Part of a small language model's weights: 589M tokens.
Each number is 128 + 32 x the weight over its row's rms, rounded and kept within 0 to 255. Layers, rows and columns count from 0. The size above them is the row's rms in percent of the matrix's.

# layer 8 attention value, 384x384, rms 0.0309, rows 188-192, columns 192-239
size [ 89 105 112  98 116]
[[ 91  96 145 115 157 102 103 128 122 124 154 120  93 109 155 146 133 125 164 106 164  95 112 124 169 103 137 116 121  72 126  85 121  71 100 145 156  79 116 111 148 196 144  69 123 111 124 119]
 [133 193 148 145  71 155 153 125 132  86 127 135  92 184 115 121 110 155 145 133 133 179  78 154 110 113 159 109 151 143 135 142 131 118 137 100 166  66 153 112 157  88 149  30 128 174 179 139]
 [106 170 141  47 197  53 103 137 144 156 194 132 100  94 180 121  97 144  77 101 114 184 192  75 110 156 145 154 130 101 125 129 119 122 114 135 107 139 122 117 135 199 134 111 113  63  90 113]
 [100 123  97 105  84 148 149 116 142 105 141 104 124  99 107 134  88 110 166 110 128 217 130 115  90 106 110 124 135 108  78 130 148 168 143 224 121 155 119 142  94  88  96  92 112 128 138 178]
 [123 119  82 155 111 122 154  64 137 139 136 136 149  59 127 130 170  87 173 152  97  90 115 120 115  73 105 127 131 102 122 105 129 181 123  88 150 137 121 123 190 133  64 127 147 114 136 145]]
# layer 8 attention output (transposed), 384x384, rms 0.0325, rows 188-192, columns 192-239
size [103 114 119 109 109]
[[164 172 147 117 206 131  66 147  90 154 162 138 184 106 175 130 206 153 140 182 125  57  64 126 131 127 171 167 135  77 107 123  89 116 107 167 133  76 131 159  96 162 145  97 151 113 129 101]
 [138 136 176 143 117 150 164 157 152 128 171 143 152 158 207 129  79 153 128 122 132  74  90 144  89  99 177 131 129 108  91 104 112 126 147 113 153 118 114 107 160 114 233  66 107 143 151 113]
 [115 119 148  99 170 102  80 103 167 120  83 153 166  76 163 135 165 150 135 153 106 121 179  73 121 201 147 151 119  99 126 104  90 104 132 141 103 137 148 146 119 166 102 141 142 118 129 111]
 [141 144 167 149 136 131 124  96  98 113 179 102 142 168 125 122  99 134 133 147 110 168  71 141 140 158 185 145 170 168 136 163 132 131  65 173 136 145 179  81  83 125 106 152 108 203 109 173]
 [156 113 131 158 134 125  73  99 109 141 194 110  65 130 117  80 105 171 146 162  86 147 154  68 159 167 109 120  98 116 139  97 145 109 138 128 172 156 136 123 174 144  95 129  84  74  91  72]]
# layer 8 attention query, 384x384, rms 0.0336, rows 192-255, columns 192-239
size [ 56  61  57  60  69  72  77  74  82  82  88 107 108 100 120 101 103 109 104 105 109 113 100 105  49  65  81  98  69  81  74  84  95  90  96 104 108 108 103 130 113 107 115 114 109 106 109 102 102 109 106 108  97 105 112 110 134 103 110 103 104 155 103 106]
[[ 83 145 108 178 185  96  84 164 185 139 173 132 187 146  58 111 149 106 146 123 174 164 125 100 127 155 118 153  54 116 114 118 116  79  96 166 183 132 104 152 136 128 204 170 116 128 116 155]
 [114 189 140  89 221 158 169 164 140 183 152 134 128  94 136 125 106 120  53 129 149 144 154 150 133 132 139  87 200 154  39 113  90  45 123 101 144 121  98 138 166 147 172 129  85 139 163 146]
 [ 62  46 166 136 167 167 144 123 178 208  45 156 147 116 154 143  57 133 178 106 146 156 121 155 105  88 192  78 105 130 133  86 130  75 121 115 114 128  80 143 142  96 119  94 105 178  87 133]
 [184  72 134 107 136 153 204 118 150 156  79 170 152 166 155 138  54 137  81 135 152 210 154 201 120 116 188 115 149  84 169  97 140 111 175 124 150  84 147 184 169 116 187 126 115 163 112 110]
 [120 187 144  79 110 122 143 169 186 184 194 142 134 121 134 118 138 161 120 148 151 159 135 165  67 137 143  70 126 168 144  74 157  93  87 160 127 129 137 193 145  61 157 126  81 155  80 120]
 [150 167  93 157 147 101  76 135  85 162 157  87 130 147  85 153 194 155 120 135 139  88 102 132 173 132  88  89  92 156 125  98 109 159 116 130 120  87 122 118 116 142  57  82 121 133 141 113]
 [108 153  85 124 132 116  77 128  37  98 179  66 112 122  58 125 215 159 143 124 129 112  77 126 146 128  99 133 109 120 124 147 132 145 113 150 129  66 158  70 131 137  57 137 105 116 214 153]
 [109 198  68 149 122 151  60 135  84 115 152 125  89  50 105 146 181 132 156  72 109 135  98 135 185 122  95 168 136 136 132 104  99 152 103 164 144  86 162  90 125 172 115 104  86 142 177 207]
 [139 151 121 108 131 113  88 146  85 150 188 140  50 191  61 127 176 152 130 111  83 110 132 118 181 186 129 179 114 180 109 101 116 138  87 142 126 104 111  97 145 162 106 113  92 162 164 136]
 [119 209 127 163 146 135 121 101 188 105 201  94 133 157 171 180 109 114 104 127 113 179  85 153 100 135 136  62 104 153 162  73 196 134  99 104  81 139  95 167  85 149 122 143  83 136 114 146]
 [161 182 139 124 120 213  56  97 175 134  96 134 167 114 226 162 101  92 181 155 103 114 184 139 135  61 134 134 108 155 154 154 131 119 156 105 120 175 149 116 112 116 117 108 158 117 117 159]
 [116 158 136  99  82 125 141 115 103 166 194 132 181 148 154 191 179 152 105  90 168 199 158  61  87 159 117 149  91 115  98  86 125  89 129 104  76  78 129  72 105 119 109 102 149 170 135 149]
 [ 98 132 121 135 154 146 132 160 141 134  48 116  61 107  88 160 142  95  72  95 166 179 210 132 106 144 101 108 145  89 151 135 139 149 131  55 101 139 149 117 103 119 109 150 137 135 154 140]
 [148 118  54 159  94 143 115 143 112 104 108  95 128 153 156 138 120 170 119 112 126 122 144 182 173 138 192 106 143 136 111 159 196 120 175 162 128 168  63 104  58 163 160  76 109  59  52 102]
 [ 93 142 113 117 102  60 155 113 146 172 113 133 179  95 180 116 188 149 240  82 151 143 156 151 138 104 124 112  93 106 154 144 123  73 144 121 120 142 137  65 159 113 101 158 146 132 111 140]
 [ 68 136  70 192 126 141 108 152  94 125 156 105 148 113 126 145 111  98 153 142 124 132 121 128 134 133  77 145 163 150 180 109 119 119  59 109 139 168 147 123 167 174  54  98  87  94 103 106]
 [ 72 156 147  88  76 136 148 107 152 167 135 178 100  99 117 155 149 129 137 124 122 132 116 150 136 160  92  78  96  86 143 141 149 162 155 130 128 134 139 133 104 129 136 189 127 176 150 179]
 [154 174  97 152 176 163  84 130 160 212  84  94 144 114 116 166 108 116 154 159 117 135 206 126 143  83 163 113 116 161 110 122  82 135 134 104 170 158 103 118  85 143 117 154  86 156 140  89]
 [136 128  95 146 146 150 116 138 138 109  55  93 194 176  81 157 157  67 157 118  96 132 159  90 169 145 111 147 174 196 146 127 193 110 139 125 187 145 156 151 144 167 102 142 150 133 113 123]
 [ 99 130 168 151  78  51 122 123 127 119 153  97 141 183  91  78 172 130 137 151 187 135 125  52  73  95 130 103  99  83 141 142 122 188 120 168 153  91  76 130 129 107  99 111 144 106 158 103]
 [197 120 143 129  91 134 104 139  95 130 114 136  85 119 120 167 120 113 122  97 108  79 124 153 118 139 151  93 124 132 121 123 135  74 110 173 168 145 119 103 128 108 157 154 162  96 123  85]
 [200 125  91 102 163 113 135 150 186  78 146 151  97 155 110 130 110 169  30 120  87 201 148 150  78 128  62 163 138 138 109 103 134  81 172 152 156 156 150 141  82 152 158 157 106 124 135  89]
 [127 102 192 104 134 130 147 166  91 152 143 126 134 168 107 173 114 156 118  99 168 133 101 126  91 164 137 129 113 117 116 160 125 100 101  96 132 112 122 171 197 112 149  95  84 152 126 100]
 [124  96  60  98 124  91 129 106 155 151 160 118  53 124 186 123 173 146  99 204 136 130  91 168 130 142  97 161 100 179 151 111 147 120 145 132  91 137 134 147 127 125 126 107  99 105 103 120]
 [121 170 192 132 131  60 144 168 221 106 180  83 124 133 112 198 113 170 198 147  84 162  88 116 135 161 161 148  95 110 118 174 156 169 135 136 124 150  99 129 124 198 152 154  73 147  99 145]
 [142 127 113 149 115 132 167 157 131 161 165 102  81 149  91 161 206 162 121 127 113 144 170 107  64 140 167 156 150 188 146  93 174 111 106 173 197 148 136 149 106 109 111  63 123 117 136  69]
 [140 177 218 124 101 136 190 163 129 153 111  82 126 165 138 162 150 138 148 142 113 174  84 155  65 173 119 122 119 213 148 119 196 139 142 108 145 116 107 127 123  75 157  95 112 136 142 111]
 [132 179 168  85 102  92 152 144 149 145 171 103 139 171 127 167 183 137 200 129 134 172 112 127  74 168 153 114 112 187 155  90 168 133 119 128 117  96 149 145 102  82 145  94 110 114 103 149]
 [162 169 109 133  90 120  64 142 104 113 199 117 140 140 107 161 219 153 126 147 146 132 128 139 140 122 111  84 101 186 153  91 178 147 148 176 155 117 129  93 124 177  89 130 121 115 177 152]
 [106 122  70 185 148  96 111 128  91  88  63 122 184  58 146  97  82 134 133 123  79  83  94 114 154  88 118 164  96  64 113 165 124 118 110 143 152 101 132  76 127 134 110 122 156 123 167 153]
 [136  95 115 191 157 134 118  87 159  96 115 111 166  98 151  88  42 111 132 149  87 121 146 109 160  72 104 148 100  65 144 204 118 123 165 124 107 164 128 148 151 173 119 133 186 107  88 204]
 [149 106  75 183 159 125 172  81 132  70  62 130 166  95 216 120  82  98 160 109 121 167 143 137 128  91 133 113 141 106 154 162 127 103 142 113 154 130 134 150 112 144 130 153 162  90  94 128]
 [135 132  64 168 133 125 116 133 103  32 118  88 141  79 131 103 140 105 151 120 125 150  95 154 155  31 144 124 114  52 154 184 123 105 114 126 113 123 137 113 130 178 126 169 106 106 143 163]
 [126 156 120 153 142  72 164 125 181 133 122 177 120 165 144  54  85 108 151  67  90 117 145 127 140 144 179 128 159 134 163 161 100 146 165  97 116 179 118 154 115 151 115 136 119 109 109 204]
 [102  67 170  95  99 168 179 130 148 156 142 151 125  95 150  73  91 127  62 232 138 139 161 105 108  90 117 127 141 120  96  99 133 154 156 158  79 146 150 104 151 124 108 151 139 156 138  81]
 [128 137 135 140 167 154 116 175 126 115 119 109 101 155 166 136 171 166 140 116 143 130  57 133 184 156 107  84 105 131 163 121  98  96 126 147 122 141 130 101 101 146 154 172 112 112 166 149]
 [138 134 166 103 162 101 150  97 139 158 120  69 116 106 115 202 148  91 167 132 138 137 171  79  97 155 115 115 144 147 124 167  68  83 115 109 117  84  99 117 160 138  99  87 168 123 102 177]
 [140 132 139 193 105 138 143 123 112 114  89 134 122 124 105 127 129 120 133  80 115 201  73 119  84  77 119  37  56 173 108 118 170 119 127  83 159  83 143 157 136 173 141 104 136 132 114 162]
 [ 95 140 158 175  71 102 101 186 143 195 145  90 109 157 167 110 159 129 124 174 122 103 146 117 167 102 139  69  85 141 117 169  89 138 149 131 158 115 190 119 149 113 174 130 144 124 139 155]
 [116 137 177 121 126 157 123 155 148  65 103 153 131 172 137 161 126 185 125  97  95 145 102 131 142 178 134  91 133 107 122 127 170  72 117 124 165 107 135 150  99 122  68 182  89 140  80 112]
 [105 195 118 123 255 120  78 130 102 139 168 151 151 127 130 100 125 162 168 101 133 138 113 127  76 123 109 127 110 152  90 133 209  99 103 156 147  86 136 189 104 141 168 119  98 118 131  93]
 [148  91  93 111 138 116 148 141 109 105 140 125  54 124 162  73 137 131 144 144  90 124 119 156 115 115 110 182 144  90 130 139 145 144 167 105 141  91 143 167 132  85 131 124 179  64 119 142]
 [123 120 154  97 171  88 132  95 156 119 134 125 126 139 140 137 154 126 112 133 139 178 156 111 123  83 113  99 114 166  87 134 154 156 135 183 146 130  94 125 129 224 145  90 149 198 139 176]
 [148  71  82 144  92 144  45 114 100 135 111 154 136 135 183 130 117  99 105 113 146 107 151  64 135 133 125 198 118  99  62  87  99 165 108  99 122 120 125  94 134  84 150 202  91 143 164 144]
 [105  70  98 127 180 124 200 150 180 123  81 158 184 162 164 163  97  97 117 117 109 109 152 118  82 166 115 123 168 131 169 160 151 124 117 141 145 106  94 135 153 158 114  96 114 149  96  75]
 [135 155 116 106 138  70 100 124 138 138  97 135 193  97 118 103 108 129 126 151 101 113 108  93 109 148 219 133  82 142 111 120 105  97 132 113 125 132 168 154 180 112 119  85 121 132 102  97]
 [146 163 127  97 126  87 140 108 103 200 137 122 124 149 107 189 126 202 155 150 117 150 144 108  91 195 117  88 122 163 103 106 144 101  74 154 136 124  83  88 207 172 138 118 159 124 117 187]
 [127  45 126 148 184 125 199  58  90  23  53 107 131 159 185 107 175 110 154 125 175 169  94 114 148 103 121 146 148  82 142  99 155  98  92 122 122  78 120 181 122 126 134  75 139  54 161 143]
 [124  59 140 166  82 182 112  70 118 126 161 146 136 161  96 157  91 160 163 126 135 151  96 111 116 194 118 138 159 149 164  81 121 123 172 128 154 164 157 110 122  91 135  83 148 120  75  81]
 [148 123 116 113  96 144  66 177 111 111 118 146 118 124 101 205 152  98 134 134 100 130 152 115 152 109 131 133 100 123 150 168 108  98 141  47 122 125 139 155 163 141 113 151 134 114 181 143]
 [187 164 106 144  63 134 142  77 113 103 138 125 126  62 194 108 111 161  78 136 102 100 161 168 108 127 122 164 175 122 148  98 197 102 165 142 132  92 134  86 196 104 148 155  99 133 158 152]
 [111 186 117 118 140 120 109  96 109 123 104 119 173 155 149  81 154 101 128 147 203 205  48 164 112 137 146 159  80 179 147 109  63  98 146  94 144 136 135 107 166  73 140 116 200 135  92 115]
 [ 90 151  86 107 121 151  96 177 120 130 113  92 123 113  64 194 159 104 106 138 107  82 147 152 147 141 131 151 136 118 109 126 166 181 163 139 195 141 127  98 108 121 181  92  82  92 114 150]
 [ 97 118  75 104 139 131  95 110 147 100 139 121 140 108 131 125 145 137 156 137 149 192 194 104 122 143 111 148 118 118 119 118 158 116 164 144  86 130 136 167 166 108 198 134  83 139 117 159]
 [109  83 133 180 123 169  77 139  98 107 121  73 150 172 134 106 134  92 147 101 151  74 160 138 123  92 119 180 132 147 122 169  59 102 108 118 151 138 176 180 168 133 160 143  65 135 199  85]
 [ 95 108 137 150 162 114 141 144 152  92 142 138 164  85 169  72 116 139  98 113 115 168 111 171 174  90 138 126 111 105 131 102 164  85  99 229  80 157 128 138 207  88  84 166 176 120 182 123]
 [122  82  64 173 191 121 168 122 169  88  77 106 167  46 141  77 147 116 108 159 100 140 184 118 144  78 129 158 181 136 154 158 110 153 155 136 128 156 178  98 130 204 155  70 124  73 201 172]
 [161 128 164 127 168  83 126 122  78 102 165 147 116 164 127 133 107  87 157 141 124 101 159 185 160 120 138 107 122 133 147 164 133 117  88 179 126 151 136  77 100 113 118 145 108 128  88  80]
 [146 107 177 142 163 136 117 125 101 161 142 103 127 119 108 118 131  97 117 110  80  29 166 116  85 111 144 137 158 162 110 194 142 148  93 127 183 136 116  68 138 141 110  70 129 125 139  86]
 [169 144 169 159 139 147 115 134  76 153  92 120 154 147 162 151 138 152  96  96  55  74 135 134 107 192 152 114 107 159 149 123 176  98 116 110 152 119 191 161 137  95 135 156 171  80 112  86]
 [141 143 147 173 152 136 134 162 146 101 154 115  96  98 154 152 142 121 120 150  83 120 108 172 155 126 142 160 155 100  87 153 174 146 131 143 120 126 117  83 165 182 111  97 136 191 154 140]
 [170  84  74 130 107 133  88  96  76 133 195  95 139 109 111 138 157  87 126 128 149 109 109 177 153  80 182 123  98  85  99 103  89 116 117 175 163 122 113 154 149 178  78 160 169 116 159 137]
 [123 170 112 177 137 149 174 147 116  86 101  87 141 126 147  79 135 127 152  93 112 158 110  84  92 138 140 126  56 101 198 168 137 132 111  84 114 103 123 139  91 154 141 145 177 153  98  78]
 [137 137  88 165 112 201 128 140 123 169 166 135 105  91 137 139  98 110 197 129 116 166 165 165 136 167 156 178  99 183 123 109 166 156  87 110  99  90 167 129 167 119 150  85 134 117  92 127]]
# layer 8 attention key, 384x384, rms 0.0326, rows 192-255, columns 192-239
size [ 70  72  62  54  54  57  58  62  60  92  99 108 118 118 117 121 106 111 118 126 120 130 129 116  52  55  67  70  63  60  68  62  70  80  86 115 120 116 119 113 123 127 112 122 120 117 116 113 111 122 125 128 121 121 137 101  97 132 127 133 117  86 120 126]
[[117  96 147 109 103 108 153 136 165 161 145 136 124  77 170 173 135 151 166 114  99 132 116  76  92  62  85  97 102 102 103 135  61 173 152  77 123 121  86 150  99 162  87 101  53 151 149 162]
 [ 86 170 180 164  92 124 150  87 109 159 153 194 119 184 152  95 110 102  78 117 158 109 176 150 117 131 150 138 108 132 176  78 143 131 128 130 127  66 170 151  92 122 129 167 173 102 205 131]
 [151 206 184 140 103 149 132  60 119 113 180 117 121 139 114 122 123 136 119 163 167 132 136 115 118 213 178 139  74 130 128 135 143  99 168 108 105 187 108 145 137 118 153 180 205 113 182 123]
 [ 98 107 128 165 160 125 150 110 178 130 139 125 117  94 148 100 151 135 136  49 112  91 141 125 159  93  91 166  98 154  78  70 123  91 113 125 139 184 154 184 131 103 146  99 155 136 110 137]
 [115  61 146 141  80 105 179 140  83  64 124  79 168  96 186 118  65 105 114 150 128  88 110  95  72 128 157 173 139 119 162  95  89 175 136 135 131 146 163 103  85  81 135 131 128  61 171 108]
 [ 99 125 169 165 194 170  97 155 123 108 159 147 107 133 130 176 109 150  90  89  93  83 156 186 151 114  91 194 110 123 108 154 127  75 148 131 146 106  78  96 121 136 159 154 152 141 116 120]
 [142 156 114 166 108 201  78 119  76 121 189 188 142 122 116 169  95 117  97  70 117 123 200 128 125 157 102 161  96 205  90  98  87 136  34  83 113 154 120 105 147 120 118 135 148 152 107  92]
 [112 153  98  84 153 164  77  72 121  99 165 165 135  66  84 116 155 158 108 100 155 153 165 125 113 109 141 125 151 103  85  85 126 116 135  99 142 181  98 130 177 138 190  74 117 155 115  90]
 [ 97 130 123 124 137 166 149 153  96 159 146 154 139 101 112 205 149 174  84  64 100 174 107 121 156 120 104 144 111 151 156 140 116 106 159 121 129  75  68 123 115  90 140 153 103 132  63 139]
 [204 111 133 145  98 186 147 127 140  51 136 113 139 125 130 130 109 167 164 182 115 144  84 154 122 142 157 140 131 150 179 114  80 137 104 118 118  91 189 123 158  67 162 104 104 133 123  73]
 [113 170  95 128 120 126  72 115 137 112  56 124 162 125  85 152 112  97 124  66 129  95 200 143 203 157 148 117  76 104  59 122 121 106 118 124 166 122 107 148 152 162 165 122 155  88 142 157]
 [165 153 175 119 112 111 109 143  97 190 156 118 146 114  29 104 120 123 113  63 117 142 186 111  81 109 129 165  65 136 121 116 178 107 137  87  81 119 176  82 161 124 130 130 103 135 116 143]
 [125  68 122 114  99 143 128 114  82 102  79  83  53 142  84 123 118 155 147 154 152 167 165 154 149 143 151 155 117 139 175 105 162  86 137 121 127 128 147 152 137 109 122 170 103 119 132 139]
 [100 129 120 147 127 169 102 156 161 155 204 122 146 118  78 166 108 104 172 105 150 149 154 187 173 164 176 132 108  82 112 153 107 141 117 162 135 126  75 174 128 123 118 129 125 160  67 116]
 [ 83 107 136  69  84  81 144 114 135 127 144 112 143  97 119 123 135 146 120 139 133 183 139  89  70  62 120 114 121  67 117 146 137 148 109 112 150 123  61  68 152 142  87 169 126 117 110 103]
 [ 94 149  97 130 152 111 124 142 149 151 102 119  87 131 173 105 121 139 136 175 147 159 149 173 126 113 171 143 138 191 207 104 136 150 107 125 198 165  88 138  78 142 132 126  96 103 108  83]
 [144 185 115 128 100 133 174 111 173 198 186 132 151 114 118 142 168 154 152 178 103  98 122 154 117 138 136  86 148  83 240 126 145  85 147 107  78 127 129 136 147 118 144 133 114 146 148 155]
 [101 176 153 170 128 145 132 159 117 182 140 102 171  99 191 139 162 136 108 151 147 114 189 120 140 111 101 123 135 163 101 133 107 114  91 142 159 183 151  80 162 140 177 113 112 128 122  56]
 [ 91 134  94 147 158 174 152 151 135 122 104 116 183 136 119  93 146 134 144 117 160 109 174 141 159 195 147 227 157 160 176 159 162 103  76  82 112 134 163  72  99 120 135 126 172  95  98 113]
 [108 121 175 125 110 101 150 146 159 129 105 149 134 214  87  50 179 143 129 168 153 101 151  39  67 119 139  83 136 114 156 117 147 123 139 201 121 169 137 132 121 109  91 162 123  77 154  94]
 [160 179 122 181 122 106 129 164 105  82 102 146 107 102 158 106 169 101 120 116 109 132 127  30 117 148 147 150 139 146 102  97 133 114  75 169 147  95 146 163  91 129 167 136 149 140 154 102]
 [130 121 133 174 181 126  96  91 130 194 117 129  97  94 115 164 137 156 114  42 147 110 123 179 127 148 131 111 118 149  82 139 144  57 126 106 138 105 124 166 129 157 141 159 174 128 101 113]
 [103 120 189 120 167  97 172 154 206 151 173 162  91 176  86 119 110 185 124 141 112 144 136 159 161 157 122 102  84  98 156 106  95 117  65 172 126 118 112 134 140 138 160 112 125 134 132  64]
 [138 152 133 158 110 180 131 119 133 111 156  91 145 102 148 179 148  80 101 156 162 128 130 131 119 129 106 126 171 112 174 129  68  93 167 144 138 107 163 118 166 151 170 180 144 120  80 121]
 [111 129  69 100 112 121  71 139  97 120  75 126 152 166 159 127 133 105 120  91 132 139 125 160 178 163  82  92 151 173 145  87 123  75 109  84 158 133 176 107 126  88 112 132  99 133 151 153]
 [140 173 180  97  93 147  75 171 136 107 133 136 196  61 171  93  67 132  99 121 149 159 106 133 154 166 165 154 118 143 149 152 127  97 150  98  94 136 159 148 197 157 161 150 122 144 100 169]
 [147 151 115 150  95 150 112 151 144 101 100 142 156  71 125 125  63  91 133 124 159 106 108 143 173  75 144 132 158 118  89 142 104 143 140 148 124 106 166 165 130 151 133 154 174  82  98 147]
 [186  57 134 124 121 129  95  95 122  54  88 114 172 103 139  99 123 124 134 112 106 169 135 136 129 133 185 114 116 123 110 117 116 106  97 160 155 147 189 147 125 117  81 139  76 113 142  93]
 [110 152 210 112 193  56  93 152  84  96 142 148 100 214 132 148 120 154 104  92  91 130 110 151 156 164 122 199 124  99 124 166  87 163 129 148 142  79 154 141 133 138 104 130 159 134 144 104]
 [ 78 162  85  67 144 157  92  79 130 147 181 170  93 117  65 117 142 153 124  77 135 169 139 130 158  98 130 122 132 161 103  92  87 131 127 103 127 151  68 137 176 152 159 155 127 154 170 104]
 [139 155 111 107  73 101 156  85 151  88 131 130 141 137  92  92  66 132 133 122 157 121 108 111  85 170 201 161 160 151 139 100 116 123 111 140  82 141 199 136 163 112  99 124  74  76 172  87]
 [118 142 109  72 117 116  61  79 118  63 167 117 106  92 120  92 111 122 142 134 199 107 157 110  70 171 110 118  94 105  94  59  89 169 151 126 130 165 173 136 136 114 155 137 123  96 145 156]
 [167 130  88 123 167 126  93  94 145 108 143 106 178 111  58 127  71 118 120 132 130 157 120 112 133  91 101 121 126 159 131  71 118 126 109  80 144 204 121  87 159 153 142  77 120  83 145 152]
 [152 103 158 152 142 161 168 130 139 140 132  53 141 122 135 123 146 133 125 197 150 169 157 138 153 123 102 106 184 148 118 103 126 107 122 139 124 166 117 118 149 110 142 158 151 108  97 132]
 [247 155 102 159  97 140  73 110 147 163 139  94 216 130 113 140 107 140 152 156 113 106  90 131 126 106 132 114  88  57 160 153 161  82 127 127  74 167 119  97 124  75 111  99 151 133 114 140]
 [131 151 129 130 130 156 126 124  88 206 182  77 148 161 117 168 101 125 133 151  90  98 125 115 207 133 130  64 120  84 211 135 112 119 141 164 109 145 132  94 111 135 164 128 138 134 142 138]
 [172 151 180 107 124 102 194 145 168 101 112 117 127  97 119 150 154 146 127 165 140 122 141 104 162 103  92 116 165 151 142 142 130 159 140 126 135 136 172 150 131 149 112 131 116  84 151 155]
 [100 156 105 164 157  84 168  96  92 155 108 138 120 208  84 104  90 109 126  94  75 203 187 156 171  93 126 101 111 181 114  73 151 142  55 114 129 150  94  61  97 183 142 100 121 114 154 111]
 [118 139 118 126 125 145 105 132 173 161  86 119 121 107 136 102 121 152 161 177 119  69 154 119 144  83 143   7 121  94 112  96 128 122 117 172 157 143 135 197 120 156 174 116 104 135  83 164]
 [137 152 154 115 201 143 145 156 145 159 181  98 155 160 134 164  98 132 123 130  86 118  95 142 127  80 141 149 148 194  70 153 175  91  90 102 117 119 139 158 128  98 112  90 130  91 119 110]
 [132  95 116  94 186 197 109 106 101  79 148 140 114 147 159 123 123 141 126 121 100 116 125 151 132 193 158  81 134 146 143 125 131  77 143 141 134 107 159 189  75 147 124 138 185  91 161 127]
 [110 127  83 149 239  62 193 115 127 140 116 112  74 145 156 113 100  65 153 180 130 125 107 184 166 121 133 136  95 120 161  93 106 154 145 172 136  92 107 218 102 111 116  43 217 131 133 104]
 [156 158 118 142 106  95 117 138 159 123 132 138 161 159 136 129 175 122 142  95 161 183 121  85  97 166 106 139  83 121 114 117 119  94 146 107 135 104 126 136 198 153 160 122  81 178 156 128]
 [ 90 111  87 141  74 160 116 113 109 153 104 212 153  91 149  79 124 159 179 140 158  66 127  94 105 170 156 188 115 122 112  97 216 140  87 166 134 116 117 109 132 111  90  83 145 106 114  94]
 [149 123 131 108 158 112 184 203 184 143  78 145 154 123 113 139 104 162 126 128 114 152 139 115 144 166  80 141 159 155 172 133 154 110 143  80 166 126 149  58 124 199 124 162 167 122  97 122]
 [120 170 119 144 144  98 171 100 142 100  63  87 190 135 136 115 125  86  71 159 174  90  71 111 166 110 176 171 129 111  99 138 102 145 134 107 148  91 192 127 149 110  94 111 175  87 172 142]
 [152 217 104 131 154 136 133 125 128 212 128 100 137 132 136 145 117 174 146 138  90 118  75 172 122 134  97 103 157 146 187  97 198 113 155 168 150 148 149  88 164 156 147 113 161  78 127 179]
 [120  87  85  75 138 102 150 110  77 130 126 115 154 191 141 140 136 119 117  73 179  93 124 131 149 129 155 167 129  92 155 130 163 113 110 129 133  76 160 175 171  77 103 100 122  88 151 190]
 [128  95 154 123  91 137 151 110  99 159  92 114 201  77  68 146 142 146 153 168 133 185 126 105  89 189 102  97 111  91 111 155  88  70 124 120 120 116 157 127 182 135 163  91 149 103 158  68]
 [112  96 135 175 112 156  66 148 103 101 103 155 125  98 138 127 135 147 135 163 129  82 174 124 124 149 138 159 113  78 169 113 121 127 158  84 119 109 149 109 160 135 119 203 112 107 184 161]
 [143 152  87 105 135 161 139  95  56  48 109 122 220 129 193 119 152 165  55 188 135 156 129  92  47  74  95 114 145 184 128 117 101  67 155 184 135 131 186  57 147 109 126 166 123 139 133 114]
 [114 157 135 110  77 111 118 159 160 120 113  79 216 134 105  94 165 118 140 153 157 207 110 103 129  96 143 162 112 162 156 111 104 134  75 110 170 169 201 114 112 116  91 139 144 133 128 110]
 [110 114 112 158 113 109 135 133 143 136 113 105 123 135 161 142 193 143 187 174 187 138 105 108 109 153 213 180 161 157  93  78 114 128 149 199 173 160 203  90  29  80 163  71  61 141 144 102]
 [144 128 134  76 171 140  82  88 157 153  87 128 162 102 172 131 158 185 139  93 199 137 152 110 142 111 124  97 137 142  96 124 160 160 196 185  68 207 198 202 116  97 128 174 148 125 186 194]
 [ 92 101 159 145 137 135 111 119 151  61 106 133 131  93 187  57 142 140 189 118 159 136  94 101  72 138 141 116 113 176 161 132  91 160 151 140 139 100 117 193 119 148 157 140  81 137 148  44]
 [106  86 139 146 162 170 118 183 133  74  88 146 147  67 162 100 115 132 121 160 116 222  83 132 130 124  73 137  86 106  98  83 143 101 112 167 107 165 141 158 144 111 112 140 132 112 126 149]
 [129 189  60 139 116  65 122  94 102  75  31 148 147 127 159  72 142 111 178 122 104 118 119  89  98 127 170 157  89 142 113 184 109 146 143  61 133 119 101  83  66 148 123 114  92 185 156 135]
 [153  96 128 123  76 106  66 141 103  74 129 151 165 119  93 134  91 115 146 141 147 145 175 152  77 164 154 106 136 102  97 109 193 109  95 138 110 143 142 128 168 123 170 202  88 123  68 136]
 [125 103 144 118 148  94 180 175  98  49 191 104 128 136 133  63 101 134 173 135 114 131 130  87 144 169 107 129 148 152 114 185 119 164  95 129 138  96 161  86 103 167 149  81 128 109 141  98]
 [143 154 175 143  55 127 110 141 133  68  85 131 206 155 149 162  76 133  64 138 131 108  87  85 124 115 107  77 164 146 107 105 126 165  65 165 131 126 121  87 156 112 134 200  79 117  83 150]
 [ 88 130 101 162 161 182 137  81 141 105 151 142 153  95 140  74 100 137 140 211  59 153 155 108 124 126 114 111 101 137 140 138 127 102 113  62 146 124 123  94 122 127 153 178 111 143 120 127]
 [156  98 121  92 110 143  36 142 109  87 148 172 135 152 126 129 125 177 104 132 117 145 126 105  97 168 133 157 158 112  85 103 156 127  87 140 139 137 168 123 151 127 147  79 149 133 130 157]
 [104 138 131 147 116 169 136 131  95 103 164 127  74 143 120 102  87 165 148  53 109  70  68 134 106  88 145 136 174 154 141 123 146 144 162 120 107 138  76  68 150 127 124 114 152 140  86 117]
 [187 164 120  79 126 162 131 129  93 112 151 142 119 128 176 106 126 148 103 121 178 139 108 144 155 140  85 125 158 141  88 122 199 196 118 132 148 150 132 138 138 137 145 151 123 148  96 156]]